config = dict(
    num_key_value_heads=3,
    head_dim=64,
    vocab_size=8192,
    attn_scale=0.125,
    init_std_qkv=0.0351,
    init_std_o=0.0,
    optimizer='soap_variant',
    learning_rate=0.00651,
    weight_decay=0.087,
    final_lr_fraction=0.05,
    max_seq_len=512,
    train_tokens=714500000,
    dataset='wikipedia_en',
)
Each number is 50 + 15 x the weight over its row's rms, rounded and kept within 0 to 99. Layers, rows and columns count from 0. The size before them is the row's rms in percent of the matrix's.

# q: layer 5 attention query, 192x192, rms 0.209, rows 0-52, columns 0-63
# k: layer 5 attention key, 192x192, rms 0.203, rows 0-51, columns 0-63
q0 111:56 63 65 62 58 30 52 66 49 42 55 47 80 42 49 42 76 38 64 58 47 22 16 58 66 71 50 56 33 59 49 76 49 60 62 21 60 39 75 46 38 78 56 25 50 43 55 27 44 90 77 33 41 62 47 55 51 42 85 51 51 45 47 46
k0 110:08 39 20 56 55 36 28 60 26 23 20 70 51 61 38 22 22 38 47 40 44 61 58 40 17 37 42 49 35 73 40 33 39 62 41 50 49 59 70 27 60 42 43 70 41 40 61 58 58 47 65 48 32 67 60 48 35 52 83 51 27 68 46 46
q1 102:13 52 68 82 53 35 46 62 44 40 73 30 92 30 28 56 47 45 63 52 53 45 21 75 58 29 54 80 81 52 53 54 62 41 75 37 62 35 59 73 55 57 33 58 50 53 58 46 63 81 62 54 59 73 36 36 52 70 58 49 40 36 57 71
k1 112:83 37 40 66 67 42 38 17 20 39 11 79 54 22 20 80 40 58 45 38 35 75 45 62 38 44 60 30 27 06 60 69 17 65 59 60 46 77 66 48 64 38 25 62 40 43 41 28 29 55 29 48 58 32 57 63 59 62 51 37 19 65 50 37
q2 095:73 44 32 33 47 28 56 66 37 62 45 40 45 86 62 65 44 62 52 47 16 41 56 46 25 27 59 59 49 47 32 37 48 43 63 20 67 53 62 37 31 47 53 40 52 28 68 42 64 56 74 46 47 61 25 60 47 35 73 61 71 29 58 28
k2 106:66 37 44 53 62 46 43 42 35 50 31 39 55 53 62 22 32 54 43 41 31 75 36 43 69 51 36 31 61 74 44 81 59 56 35 80 58 46 69 45 56 37 39 52 47 46 47 60 45 61 40 52 45 43 56 42 48 56 51 42 53 44 55 37
q3 087:18 64 56 41 07 49 32 31 74 32 36 49 64 48 58 46 80 69 72 31 51 57 47 90 44 58 50 55 65 71 40 53 71 36 27 19 76 46 48 88 47 55 37 53 49 67 38 65 50 59 30 46 46 58 26 71 35 43 65 42 58 34 59 32
k3 110:52 36 29 49 61 81 50 52 37 44 70 65 42 71 44 44 73 69 16 59 27 36 38 44 53 49 23 50 42 52 51 24 63 66 45 57 43 56 41 50 68 23 35 62 68 37 50 49 60 28 47 38 56 42 50 63 69 47 47 39 32 81 02 42
q4 111:48 36 58 33 22 31 59 49 53 55 30 59 72 53 60 65 19 48 36 87 38 70 42 41 33 46 44 46 47 61 55 70 28 38 52 80 58 35 57 49 38 65 24 60 40 53 49 30 45 81 61 37 64 25 38 53 53 69 27 54 38 60 37 53
k4 106:92 48 70 69 39 73 26 29 07 37 70 62 57 24 19 88 64 37 39 41 42 55 51 32 70 46 46 50 45 54 30 36 48 66 44 37 40 87 52 75 29 56 50 46 53 31 38 49 45 50 52 29 55 47 50 62 36 51 49 40 49 64 67 49
q5 104:49 62 79 31 51 50 16 51 41 38 26 53 66 58 26 70 71 70 60 14 92 28 29 60 55 67 51 65 87 61 44 60 40 66 48 25 61 42 28 53 50 41 39 50 44 54 60 69 45 53 59 29 39 17 36 45 40 64 47 52 55 41 31 67
k5 109:44 63 49 59 47 60 38 45 45 50 60 71 69 47 72 58 76 47 51 64 47 72 46 24 61 23 51 89 48 35 58 49 74 45 53 58 52 34 34 44 24 72 50 43 77 43 78 39 68 40 52 71 71 53 62 56 39 58 49 49 58 51 51 57
q6 111:22 38 58 49 54 29 36 62 66 39 45 21 58 41 30 15 31 62 62 59 63 38 33 38 55 52 51 35 25 48 14 54 56 67 17 60 38 71 61 30 80 44 45 79 70 50 60 76 52 60 49 44 71 50 75 32 35 49 27 42 23 44 62 45
k6 117:23 56 54 48 44 46 35 50 67 58 50 72 43 48 43 57 58 59 70 37 51 35 26 56 47 29 37 79 36 70 36 38 62 98 47 64 60 69 50 63 53 67 40 31 64 48 39 69 60 11 60 56 42 44 30 51 56 44 59 38 47 85 45 41
q7 093:88 59 26 45 26 35 33 49 61 65 55 59 54 50 36 64 64 44 54 89 45 55 69 53 70 41 33 30 59 23 54 45 51 68 51 59 24 44 73 51 33 45 64 40 46 45 38 62 26 41 54 53 56 67 62 45 51 52 61 58 39 90 47 34
k7 100:36 93 54 35 61 33 44 49 44 51 57 41 53 80 33 17 35 59 59 45 46 58 53 38 65 31 57 24 60 32 50 49 50 19 54 64 69 30 35 39 30 39 45 52 61 72 45 37 46 40 60 64 46 47 74 49 56 55 46 73 53 21 50 52
q8 111:73 28 61 52 54 45 58 64 81 60 38 80 46 49 47 60 78 28 41 44 51 37 33 55 52 73 71 66 74 55 76 78 68 42 45 27 47 28 59 49 55 43 33 23 40 63 56 64 44 45 70 45 56 53 42 62 48 46 76 27 47 25 72 69
k8 111:50 53 26 71 30 44 50 39 10 50 44 18 65 66 17 55 17 56 51 82 78 68 65 55 33 50 52 40 53 31 67 65 43 26 54 82 60 48 49 52 53 43 45 68 38 67 69 65 26 58 50 38 58 42 49 50 36 68 35 36 38 37 63 60
q9 107:71 44 49 51 57 44 58 25 59 53 46 81 28 59 54 28 44 69 47 56 57 30 72 43 51 64 51 61 38 30 82 46 42 34 48 52 59 59 51 79 54 50 47 47 43 60 49 39 21 56 60 67 49 46 60 55 40 39 36 18 46 34 57 61
k9 118:36 60 51 79 36 34 50 47 62 41 45 60 49 34 36 33 38 48 53 39 40 44 37 75 41 68 52 38 68 62 26 56 46 23 58 43 53 30 56 56 34 40 63 50 36 58 60 61 45 08 35 41 93 68 58 38 46 57 61 44 36 81 76 52
q10 098:67 42 64 46 34 54 17 48 61 57 71 44 86 56 45 49 58 48 57 56 48 67 34 34 48 75 33 55 38 60 40 55 61 54 12 48 58 25 60 71 59 36 45 38 47 80 46 59 37 25 55 39 65 75 55 41 38 90 82 52 34 46 55 53
k10 104:42 47 28 51 47 66 53 56 59 43 52 61 65 54 57 40 70 35 56 52 62 33 41 50 34 42 24 52 35 45 69 40 43 49 39 41 31 44 65 46 50 77 43 43 43 51 56 40 56 60 60 38 64 57 36 76 38 46 71 72 42 55 37 80
q11 103:46 48 66 59 32 29 59 61 72 63 51 26 70 34 57 30 50 27 51 42 62 42 53 36 70 38 59 40 86 68 51 40 67 64 42 80 58 26 43 45 78 56 34 73 37 68 44 70 51 13 21 45 70 42 45 50 52 24 64 49 64 59 67 82
k11 104:35 59 28 49 59 57 76 38 27 36 41 54 61 36 29 35 61 48 35 48 43 50 55 45 34 36 27 83 55 61 63 69 33 76 65 57 36 58 65 40 58 38 44 41 28 60 47 32 55 55 61 58 34 25 57 76 35 82 67 40 17 58 34 31
q12 109:24 45 41 32 64 61 27 25 65 46 60 52 52 37 65 57 33 48 42 74 40 43 60 53 44 56 37 70 42 59 22 61 54 42 64 42 57 52 71 62 43 69 56 48 40 48 42 53 42 65 42 63 66 69 23 41 40 69 35 54 35 00 41 62
k12 109:69 56 43 54 59 68 25 52 42 96 27 65 39 56 55 75 73 54 28 71 46 50 36 52 46 25 56 64 26 58 57 59 51 61 32 57 49 58 31 46 33 49 67 50 65 38 80 44 51 52 60 32 39 67 50 64 65 49 53 54 46 30 36 14
q13 100:34 79 69 41 51 44 65 35 41 61 41 37 73 36 39 44 68 62 50 51 77 37 53 48 18 62 63 35 41 61 39 51 51 76 96 37 53 56 29 50 30 57 69 53 54 44 48 71 53 57 33 64 50 38 70 40 38 36 44 65 56 43 83 71
k13 109:42 29 50 44 55 52 72 67 68 29 33 76 42 81 60 60 51 37 42 62 35 45 46 42 71 58 85 67 60 50 36 57 44 57 61 65 31 39 30 61 76 74 41 86 34 59 55 61 40 22 70 66 33 18 62 52 51 50 42 34 49 53 30 36
q14 111:52 69 65 75 37 26 58 48 72 34 57 78 43 56 53 54 35 42 37 38 60 40 43 64 56 57 29 60 18 63 19 52 62 45 31 68 40 59 50 77 67 65 66 66 51 69 56 47 65 49 41 53 70 63 42 47 39 70 75 35 27 56 47 45
k14 111:39 31 16 39 39 45 60 33 48 53 21 44 55 42 53 64 18 39 51 60 20 33 40 53 52 44 43 36 30 49 71 35 30 39 51 76 38 52 30 53 51 58 46 28 47 52 59 29 44 58 50 42 51 51 41 40 39 66 49 71 57 63 48 64
q15 104:44 42 36 55 34 55 39 66 61 43 95 51 44 55 66 54 42 51 67 03 48 44 47 58 42 53 29 58 68 48 54 47 57 86 62 42 29 36 57 63 44 54 66 52 56 31 56 45 26 60 61 65 47 69 83 27 37 64 49 29 65 49 45 42
k15 109:60 56 56 58 68 51 68 46 39 70 53 29 61 71 68 34 51 67 55 43 63 36 62 59 72 52 78 58 69 83 45 49 59 56 54 57 49 42 48 64 43 67 61 48 47 71 36 78 22 30 59 52 64 51 47 51 66 60 45 66 32 61 48 22
q16 094:37 66 32 58 62 67 50 63 62 51 68 76 41 55 52 65 39 64 52 46 51 55 17 65 36 23 81 38 67 61 60 83 39 90 37 66 37 47 46 64 50 52 25 34 50 52 18 40 59 56 49 60 42 48 43 59 38 34 63 34 45 58 62 65
k16 095:57 14 59 52 64 41 79 44 26 51 60 45 32 45 63 33 36 75 83 65 67 80 47 66 26 51 53 76 70 44 38 46 88 48 53 53 59 65 69 45 41 66 54 21 31 27 51 86 56 40 41 64 52 43 38 29 24 48 48 64 20 59 27 22
q17 099:39 28 52 45 85 62 52 47 42 44 60 61 45 58 34 50 51 62 41 37 60 59 48 29 65 39 46 42 50 39 56 25 44 34 60 54 58 56 62 18 32 23 52 46 72 46 58 46 63 25 51 39 33 53 55 50 38 73 36 64 42 49 46 61
k17 105:51 68 48 70 41 49 39 72 56 28 71 52 25 74 61 47 72 38 27 50 61 35 51 45 48 52 48 47 44 39 56 57 49 54 43 23 48 80 58 36 57 65 47 32 40 62 71 71 31 52 85 28 34 50 34 75 28 36 48 61 59 34 54 47
q18 107:48 54 34 43 54 59 58 23 51 56 44 27 51 67 43 37 47 74 65 52 63 53 45 57 28 64 38 39 74 41 55 59 29 04 58 56 44 48 41 55 45 67 43 44 43 36 62 32 36 62 63 35 59 79 77 34 47 58 52 62 63 64 21 63
k18 106:31 27 63 68 42 43 31 50 51 58 56 80 59 34 44 38 78 37 47 54 41 74 43 38 29 47 32 70 40 67 35 57 62 62 73 53 53 61 56 60 55 70 48 84 51 55 76 66 43 69 57 57 67 55 42 62 57 63 46 24 36 70 58 28
q19 114:61 53 21 33 67 57 56 63 35 68 62 46 56 48 23 61 56 54 34 66 64 54 50 44 79 68 34 68 52 71 51 36 53 64 67 45 58 50 24 56 18 21 59 17 28 53 28 37 63 60 34 27 36 45 43 46 44 47 36 28 56 49 63 34
k19 107:73 44 44 57 37 45 52 52 29 32 73 48 51 58 62 43 51 69 65 61 41 56 51 50 44 27 59 38 55 56 69 75 48 68 54 21 59 67 50 48 53 61 38 35 46 51 51 71 65 63 51 82 52 60 52 36 61 56 75 82 47 50 63 49
q20 112:30 54 61 30 66 63 40 32 29 49 53 72 36 51 61 65 42 62 29 80 76 70 57 36 53 48 64 39 55 53 28 47 56 34 37 34 50 63 42 42 33 63 35 55 55 62 65 42 69 56 72 50 24 57 70 31 59 46 53 39 54 64 76 72
k20 106:55 52 40 59 69 58 51 57 59 14 33 33 27 59 39 68 53 10 67 26 39 72 31 35 45 50 50 20 72 55 34 71 49 50 41 29 52 41 52 61 38 48 62 37 48 38 70 36 44 53 50 39 55 49 57 62 71 55 49 39 66 56 41 38
q21 117:29 61 55 19 61 52 38 78 45 48 27 48 47 33 27 44 53 87 55 76 49 53 44 68 27 47 44 68 47 72 45 42 41 25 41 32 46 27 47 57 85 72 52 58 68 67 50 58 41 29 26 50 52 14 38 52 58 45 75 47 50 66 67 39
k21 111:69 53 58 74 33 79 79 68 55 27 34 37 30 57 41 69 55 57 36 77 78 50 50 62 50 32 23 56 50 62 02 38 52 68 64 66 43 67 63 37 53 29 53 83 63 37 78 51 45 26 63 47 77 72 40 66 42 81 32 15 53 39 27 68
q22 115:36 40 54 56 50 44 44 53 54 35 48 55 75 74 26 35 29 39 73 55 53 55 58 61 26 54 65 32 56 41 20 68 40 56 36 64 41 57 55 67 52 35 62 99 62 28 50 61 47 72 60 60 56 48 60 63 45 59 50 44 67 43 38 51
k22 114:60 60 26 50 42 62 82 38 80 45 72 43 77 79 53 27 31 74 41 41 17 34 48 61 62 39 53 66 39 42 54 41 38 76 41 46 69 44 26 08 49 20 32 56 62 25 42 68 50 56 37 62 58 38 60 59 42 46 60 57 15 51 60 61
q23 107:40 55 44 59 65 18 45 77 66 29 83 84 65 52 84 51 69 59 61 45 65 78 60 60 67 49 67 30 52 44 60 64 56 15 45 59 59 65 48 40 48 58 40 74 06 54 34 44 59 25 54 57 55 94 43 41 53 50 61 54 47 42 73 62
k23 107:64 38 35 66 68 38 32 25 66 35 30 77 45 52 55 23 23 56 70 27 44 32 54 73 84 54 41 71 29 26 28 57 31 61 72 44 72 45 69 44 30 55 75 56 50 62 49 23 26 33 44 61 78 46 61 48 38 57 59 93 78 53 58 71
q24 103:46 67 60 51 79 49 60 41 50 58 72 52 65 47 66 56 41 60 64 72 26 47 44 58 40 45 71 66 88 48 63 44 56 64 62 54 35 44 56 64 45 43 48 57 19 57 30 52 35 62 52 54 33 51 35 50 58 46 57 70 30 56 41 41
k24 105:42 25 52 58 50 65 72 47 52 36 75 32 28 28 29 47 55 31 59 47 56 43 58 27 39 40 59 66 30 69 39 46 40 22 47 68 61 56 87 57 34 39 99 48 53 52 63 48 45 35 35 63 64 46 55 69 48 41 39 55 48 39 64 27
q25 113:47 69 41 45 57 52 34 52 58 38 59 30 31 54 46 57 59 25 68 38 54 18 57 28 42 77 61 56 48 77 72 55 50 46 53 48 37 48 44 51 67 59 62 40 59 45 65 62 22 58 56 38 40 56 65 23 60 39 45 32 31 24 80 21
k25 111:50 71 45 53 42 22 32 33 67 40 51 57 46 32 41 39 37 28 80 40 52 48 42 65 20 45 75 40 48 66 33 73 30 42 48 76 31 75 56 59 66 44 53 45 38 65 64 45 53 35 48 82 17 85 40 48 72 38 67 41 41 36 74 62
q26 112:83 73 44 58 64 55 32 49 37 60 44 61 62 41 67 52 63 39 36 53 75 56 35 45 63 26 68 41 51 39 64 65 64 43 40 57 59 24 49 74 35 52 75 54 29 62 22 47 61 51 33 62 24 40 82 60 62 60 33 41 34 77 27 40
k26 111:24 68 56 66 28 52 30 47 54 71 60 77 54 60 75 57 50 65 27 70 37 53 41 60 21 35 51 47 38 51 66 27 51 50 57 33 41 55 52 41 29 60 49 61 41 20 45 31 78 56 44 45 45 70 54 55 47 57 65 52 78 50 92 48
q27 112:54 49 54 48 34 52 60 37 45 46 87 48 42 61 25 62 69 40 41 63 49 33 59 30 50 49 45 25 48 45 54 48 26 56 37 53 27 48 69 65 66 42 57 42 53 54 56 21 44 43 14 58 53 40 57 67 59 45 64 74 54 62 52 52
k27 111:75 60 38 39 47 22 75 51 59 59 58 43 48 57 60 57 63 27 68 36 44 62 51 73 37 65 60 62 34 53 38 55 73 54 59 55 62 59 53 20 22 47 63 60 41 63 48 83 40 27 32 47 75 48 45 44 65 44 52 81 41 44 25 48
q28 111:51 38 23 38 66 84 65 68 52 52 99 51 52 35 38 37 91 62 58 62 67 66 42 37 63 51 36 70 35 62 54 43 23 68 19 39 15 41 63 55 53 85 82 55 34 49 38 68 38 65 47 39 50 48 50 59 49 75 46 30 66 67 56 32
k28 108:22 69 70 75 57 61 37 51 22 23 32 45 47 53 32 37 27 67 45 51 47 58 52 38 07 57 31 68 65 42 57 63 43 49 24 48 57 51 51 64 37 32 37 59 53 39 43 35 57 55 35 55 35 64 44 68 69 65 32 40 44 43 40 33
q29 109:21 54 56 47 55 62 84 50 68 38 63 40 75 66 48 39 66 35 46 44 65 47 57 49 48 32 50 16 54 27 41 45 78 41 51 31 55 56 04 64 51 46 53 24 37 59 39 51 58 45 29 79 01 43 74 47 34 55 53 55 43 62 48 03
k29 109:41 23 54 02 58 48 32 56 58 27 55 48 74 57 41 66 39 57 65 36 37 65 50 65 56 46 64 37 32 45 71 72 58 62 50 65 57 39 41 46 56 37 38 68 44 48 40 58 55 43 64 35 46 61 36 40 69 27 54 63 41 73 57 63
q30 109:46 35 47 65 12 38 54 51 37 40 48 32 54 70 66 66 67 72 55 41 44 39 56 48 44 38 39 45 44 49 40 15 40 70 55 68 67 82 53 41 57 56 51 30 66 41 76 63 27 58 75 27 41 98 47 36 66 34 74 26 77 58 17 78
k30 105:41 41 61 38 66 28 26 38 55 63 99 40 45 52 43 42 65 47 44 35 52 67 69 47 83 42 37 48 73 38 34 42 58 64 42 34 23 49 71 71 30 53 50 43 48 51 21 37 49 26 40 64 50 41 41 70 67 64 56 65 36 40 41 41
q31 108:21 34 21 49 47 38 41 42 38 56 25 60 56 70 38 54 64 52 67 44 63 53 18 44 57 49 39 18 43 47 48 39 28 64 57 28 49 28 34 40 34 95 72 48 51 47 36 60 42 81 53 85 69 49 61 50 60 82 60 23 60 51 51 45
k31 106:42 67 56 57 39 33 14 57 28 68 56 64 44 35 65 64 24 63 64 59 54 40 59 54 84 42 36 71 60 40 69 63 34 72 32 61 50 40 99 48 36 47 28 45 45 21 60 67 51 57 61 35 42 55 64 52 57 54 61 47 11 54 35 51
q32 087:40 34 47 91 41 78 65 52 48 49 48 34 56 74 57 64 23 50 56 53 55 51 63 59 45 39 34 61 42 42 12 39 50 67 64 48 28 59 68 57 64 51 64 47 62 46 62 42 55 38 64 47 37 40 68 41 46 45 49 44 72 02 32 54
k32 103:38 64 50 34 46 56 31 68 57 66 52 43 56 72 74 46 39 63 71 48 75 53 39 58 30 54 65 59 63 46 40 55 43 34 30 32 53 53 53 45 47 63 22 31 66 66 66 28 64 52 46 32 43 72 37 24 43 51 66 58 49 37 33 45
q33 085:58 29 48 50 57 57 69 60 32 66 43 43 61 52 59 44 57 61 47 76 58 30 58 21 55 58 33 66 38 44 65 26 52 54 67 40 41 41 77 53 36 37 73 37 44 34 61 55 25 49 57 54 44 32 34 49 58 38 69 40 71 75 49 59
k33 105:33 49 75 82 58 45 34 60 72 35 25 67 63 40 26 28 50 66 63 40 50 77 40 55 18 63 29 72 57 55 47 48 28 41 54 30 46 40 69 67 47 64 37 76 25 68 55 48 52 65 43 36 60 39 65 26 37 64 18 45 58 43 59 58
q34 099:69 60 21 58 85 79 42 47 45 44 46 54 14 79 42 59 67 41 57 64 44 33 68 42 47 55 59 68 48 37 85 44 35 36 41 79 23 59 35 39 30 48 65 32 60 42 56 35 44 55 71 38 32 38 66 61 43 26 30 53 10 74 52 46
k34 103:46 55 56 79 41 55 60 66 64 52 72 12 33 49 42 48 32 50 42 26 50 67 58 70 47 62 26 31 50 54 44 44 62 40 45 52 77 44 57 58 85 65 58 41 53 62 31 52 48 38 60 44 67 31 42 45 56 13 50 42 50 22 41 73
q35 101:38 64 78 44 67 20 38 70 62 51 72 49 62 54 31 48 73 21 81 43 78 42 48 46 49 45 61 59 78 53 52 60 34 53 50 15 61 27 46 38 58 75 69 41 49 64 54 65 62 62 45 52 41 65 54 46 32 58 61 52 35 37 52 68
k35 096:56 51 38 54 61 61 71 63 53 37 46 60 53 51 36 55 66 60 30 63 43 66 64 34 35 52 07 39 05 57 54 33 57 49 35 36 48 66 37 47 49 45 34 40 55 55 67 46 37 47 55 53 52 47 44 74 52 47 51 78 80 45 67 44
q36 096:44 60 71 66 77 13 52 50 56 51 63 41 25 67 30 51 59 45 46 47 39 81 52 56 41 42 45 66 77 57 34 25 53 47 66 50 62 48 64 62 18 44 37 40 65 43 77 79 63 44 67 55 48 34 42 61 38 16 66 60 64 48 49 60
k36 103:29 46 69 62 30 48 66 51 62 51 46 48 44 42 58 56 36 32 51 63 57 64 55 53 48 49 95 38 60 56 29 66 73 40 31 40 31 58 52 37 54 67 65 67 37 67 59 52 16 67 55 52 33 37 87 36 34 37 45 57 45 42 53 62
q37 091:49 55 17 66 67 38 53 70 47 53 56 50 70 22 79 30 74 33 49 29 39 50 60 47 29 33 54 54 36 40 52 40 30 50 64 35 44 38 56 59 57 45 36 45 39 58 59 53 38 54 36 15 40 73 53 53 49 61 53 28 59 80 72 43
k37 097:27 33 52 32 69 41 08 41 56 38 41 33 30 68 48 43 45 66 43 53 49 41 57 26 50 33 45 66 66 41 48 50 42 45 28 55 41 34 51 51 59 38 63 69 30 68 79 40 42 63 82 52 61 53 60 35 67 50 62 55 60 45 27 84
q38 103:49 28 52 45 33 40 24 40 29 41 38 44 52 37 69 76 56 48 42 31 42 57 35 66 68 55 49 12 38 27 45 53 30 39 37 76 43 54 45 94 53 16 46 55 56 21 39 59 42 54 22 53 55 59 61 57 66 60 52 62 37 48 48 47
k38 107:44 32 57 53 63 52 35 21 72 52 51 46 55 56 51 44 79 31 41 56 59 28 49 32 63 41 68 44 68 34 60 54 61 58 66 69 51 61 53 41 23 58 51 37 70 60 29 36 60 67 55 39 47 67 63 35 50 48 37 33 31 46 69 65
q39 108:40 41 43 41 54 80 33 41 53 54 40 43 49 53 44 45 56 81 45 28 40 51 67 39 32 61 49 37 40 73 77 27 66 91 35 28 37 46 27 44 33 47 78 62 25 29 52 44 72 38 29 38 39 39 79 66 54 45 45 60 33 38 62 42
k39 102:67 47 35 49 73 52 45 69 66 43 62 43 87 40 53 68 26 42 54 70 51 73 74 56 61 42 27 49 94 63 44 50 30 55 53 46 48 36 67 64 61 37 44 28 59 51 48 43 45 24 31 03 44 65 40 47 59 56 49 37 52 39 47 55
q40 102:26 51 55 34 45 76 69 30 49 49 60 21 62 50 55 64 53 60 52 45 52 55 47 68 46 35 77 73 40 38 64 53 37 22 60 43 38 43 42 45 46 45 32 26 36 38 45 52 50 68 60 26 58 38 53 61 52 40 59 31 63 37 82 46
k40 104:33 70 65 41 48 55 43 52 61 51 48 60 43 52 32 64 61 46 34 20 36 22 69 77 56 86 51 27 58 48 46 49 51 54 46 25 47 75 81 61 55 35 35 45 42 47 31 43 42 54 24 36 67 89 35 49 59 45 37 69 25 63 83 68
q41 102:39 64 56 61 42 37 46 29 49 46 35 47 72 40 47 48 31 55 56 39 70 32 40 68 58 49 64 42 57 45 40 69 76 22 69 41 26 74 50 63 43 74 67 25 57 61 55 66 49 80 56 50 58 50 69 56 64 35 36 59 62 58 63 62
k41 107:77 64 48 49 73 53 34 60 25 33 51 65 42 74 36 30 34 37 48 49 24 44 44 49 44 50 61 46 26 28 73 43 49 50 68 52 41 55 53 63 56 36 53 22 54 53 66 60 81 26 46 53 51 62 46 50 49 57 37 45 62 81 59 31
q42 100:57 35 44 42 64 59 57 59 63 50 37 57 40 42 42 29 46 69 25 59 25 29 42 57 59 57 23 57 58 49 74 17 47 33 56 47 43 37 31 64 52 52 25 82 60 35 37 45 66 08 60 54 36 88 40 39 41 39 54 22 73 46 46 44
k42 103:77 26 48 70 56 57 45 48 77 61 44 75 45 61 12 47 45 71 33 53 34 44 55 56 49 29 19 55 49 50 84 53 19 25 58 44 25 51 49 30 75 42 80 29 43 66 43 66 50 47 68 25 54 42 53 37 60 55 55 49 25 67 56 55
q43 101:50 18 70 84 56 34 47 56 61 46 48 48 72 52 63 23 54 25 48 48 48 49 50 54 60 31 66 47 60 53 53 39 41 40 42 59 45 30 07 67 56 53 41 26 62 47 32 70 60 26 78 59 29 43 40 67 53 09 65 24 48 36 55 56
k43 099:27 18 55 92 59 45 49 51 46 27 72 58 46 24 55 48 40 53 49 51 66 65 42 46 62 36 44 45 52 38 37 20 61 59 50 50 74 37 59 41 30 66 75 39 59 47 35 55 36 47 42 33 66 46 41 44 39 55 58 34 96 30 48 28
q44 093:69 34 54 64 69 46 61 82 63 55 40 65 32 54 44 40 63 55 43 40 40 51 54 23 72 58 38 72 38 58 64 35 49 57 43 84 55 45 47 21 60 44 28 47 61 57 62 70 52 16 30 52 50 56 49 42 52 40 57 26 61 62 39 47
k44 115:54 47 53 54 52 54 48 51 61 43 61 31 33 40 69 53 32 44 45 81 70 37 59 60 36 56 34 59 52 48 48 60 67 42 48 29 46 98 40 42 59 79 40 42 36 71 62 40 34 47 63 63 64 45 37 43 12 24 63 40 43 43 46 59
q45 115:70 54 37 67 45 72 31 60 32 54 56 62 54 75 68 70 38 62 38 59 38 66 58 62 27 41 35 57 37 55 49 43 48 33 85 53 45 54 68 59 33 74 25 44 38 29 38 58 24 32 42 48 30 30 64 73 64 38 51 28 69 54 52 68
k45 112:27 56 60 65 32 60 65 60 63 82 25 46 65 36 24 50 31 58 69 48 38 63 40 50 27 32 52 44 62 48 58 64 41 42 45 37 69 51 35 54 25 73 44 42 64 49 49 68 57 38 52 38 72 63 45 74 33 66 45 58 42 99 35 74
q46 118:67 13 42 46 44 68 46 53 79 56 65 45 58 49 31 49 60 86 81 51 39 65 65 24 60 59 50 28 31 76 11 55 33 75 39 47 83 52 31 59 55 50 48 61 43 45 49 58 43 53 34 57 65 56 40 60 32 68 60 66 24 50 83 62
k46 116:72 51 55 47 67 36 56 38 25 35 63 33 78 67 64 80 57 34 45 51 62 63 20 44 38 40 26 62 29 59 30 56 49 35 59 57 43 33 47 37 51 57 43 82 51 61 40 45 37 65 30 36 55 39 72 59 65 75 68 41 72 48 39 31
q47 118:55 65 44 58 28 50 45 51 53 44 76 23 47 43 63 26 69 49 49 64 50 66 36 43 34 63 56 56 54 43 43 57 66 33 40 37 46 40 64 57 52 26 56 44 58 41 71 48 52 60 48 28 37 60 51 38 54 51 44 99 55 73 45 47
k47 113:84 55 61 66 41 49 36 50 57 64 72 57 63 02 55 47 06 61 18 72 26 66 50 51 55 55 62 54 62 36 46 39 53 60 36 29 37 45 67 31 67 32 31 41 63 64 42 23 70 52 39 49 37 21 40 50 74 63 30 33 62 54 72 54
q48 098:28 40 35 46 31 25 38 51 58 59 43 51 52 43 55 38 58 23 55 66 43 28 53 65 64 29 55 46 52 46 66 52 21 76 72 51 37 47 55 47 36 52 67 80 66 40 81 41 43 24 49 33 51 50 59 43 63 58 75 59 66 56 78 55
k48 099:68 65 40 58 46 62 69 45 41 45 38 69 20 44 49 50 44 31 30 64 40 54 37 59 41 40 53 44 43 36 37 55 34 43 59 56 27 44 37 58 36 78 52 57 44 47 50 18 84 58 43 67 36 51 47 12 64 33 30 56 52 61 29 18
q49 093:69 19 30 11 63 77 49 72 42 60 51 64 65 56 56 44 51 41 48 55 50 47 76 43 69 45 57 22 49 37 65 59 40 57 53 43 51 47 60 79 47 49 74 58 27 37 70 65 64 59 70 39 71 48 44 59 29 45 49 54 26 40 71 34
k49 098:44 36 38 68 49 44 31 29 28 53 47 48 56 40 55 31 72 49 16 42 48 74 59 70 66 79 37 52 51 70 72 65 44 66 34 57 58 68 48 54 69 29 34 53 51 62 54 48 58 38 65 21 68 48 69 37 31 25 42 47 35 31 52 41
q50 116:27 68 55 47 93 60 62 60 45 31 41 45 76 54 41 52 49 55 61 29 50 47 23 15 55 19 41 64 27 49 53 51 67 45 27 51 40 49 60 64 50 58 47 51 72 75 37 50 62 52 57 58 62 48 39 57 58 05 49 38 00 51 57 81
k50 114:54 42 51 63 27 33 90 62 74 66 32 71 44 00 45 64 32 40 64 37 20 68 55 99 34 68 46 37 54 44 56 58 36 53 64 70 61 62 60 43 50 61 37 37 48 26 69 62 64 59 41 51 49 55 40 39 42 61 18 34 36 74 52 67
q51 112:55 68 51 31 42 64 46 35 74 51 42 72 83 75 29 44 29 63 61 49 37 45 30 65 25 61 61 63 55 27 60 50 47 39 50 47 38 43 42 57 41 91 44 64 45 72 37 41 36 43 56 48 23 64 56 25 75 35 55 46 36 49 40 38
k51 102:48 66 54 73 08 59 63 55 23 71 58 49 40 74 19 31 32 61 50 34 27 84 40 55 61 33 54 28 39 26 51 59 29 63 43 61 55 47 61 78 79 32 59 71 41 37 13 69 74 42 37 44 66 39 59 49 59 38 35 46 36 11 55 40
q52 112:43 45 56 45 30 72 31 48 65 57 39 39 45 56 85 29 22 62 82 34 78 67 51 54 65 58 60 62 39 64 50 46 51 67 66 12 36 54 72 53 82 42 57 46 51 69 39 17 69 54 67 35 68 41 66 24 42 54 47 66 56 43 28 46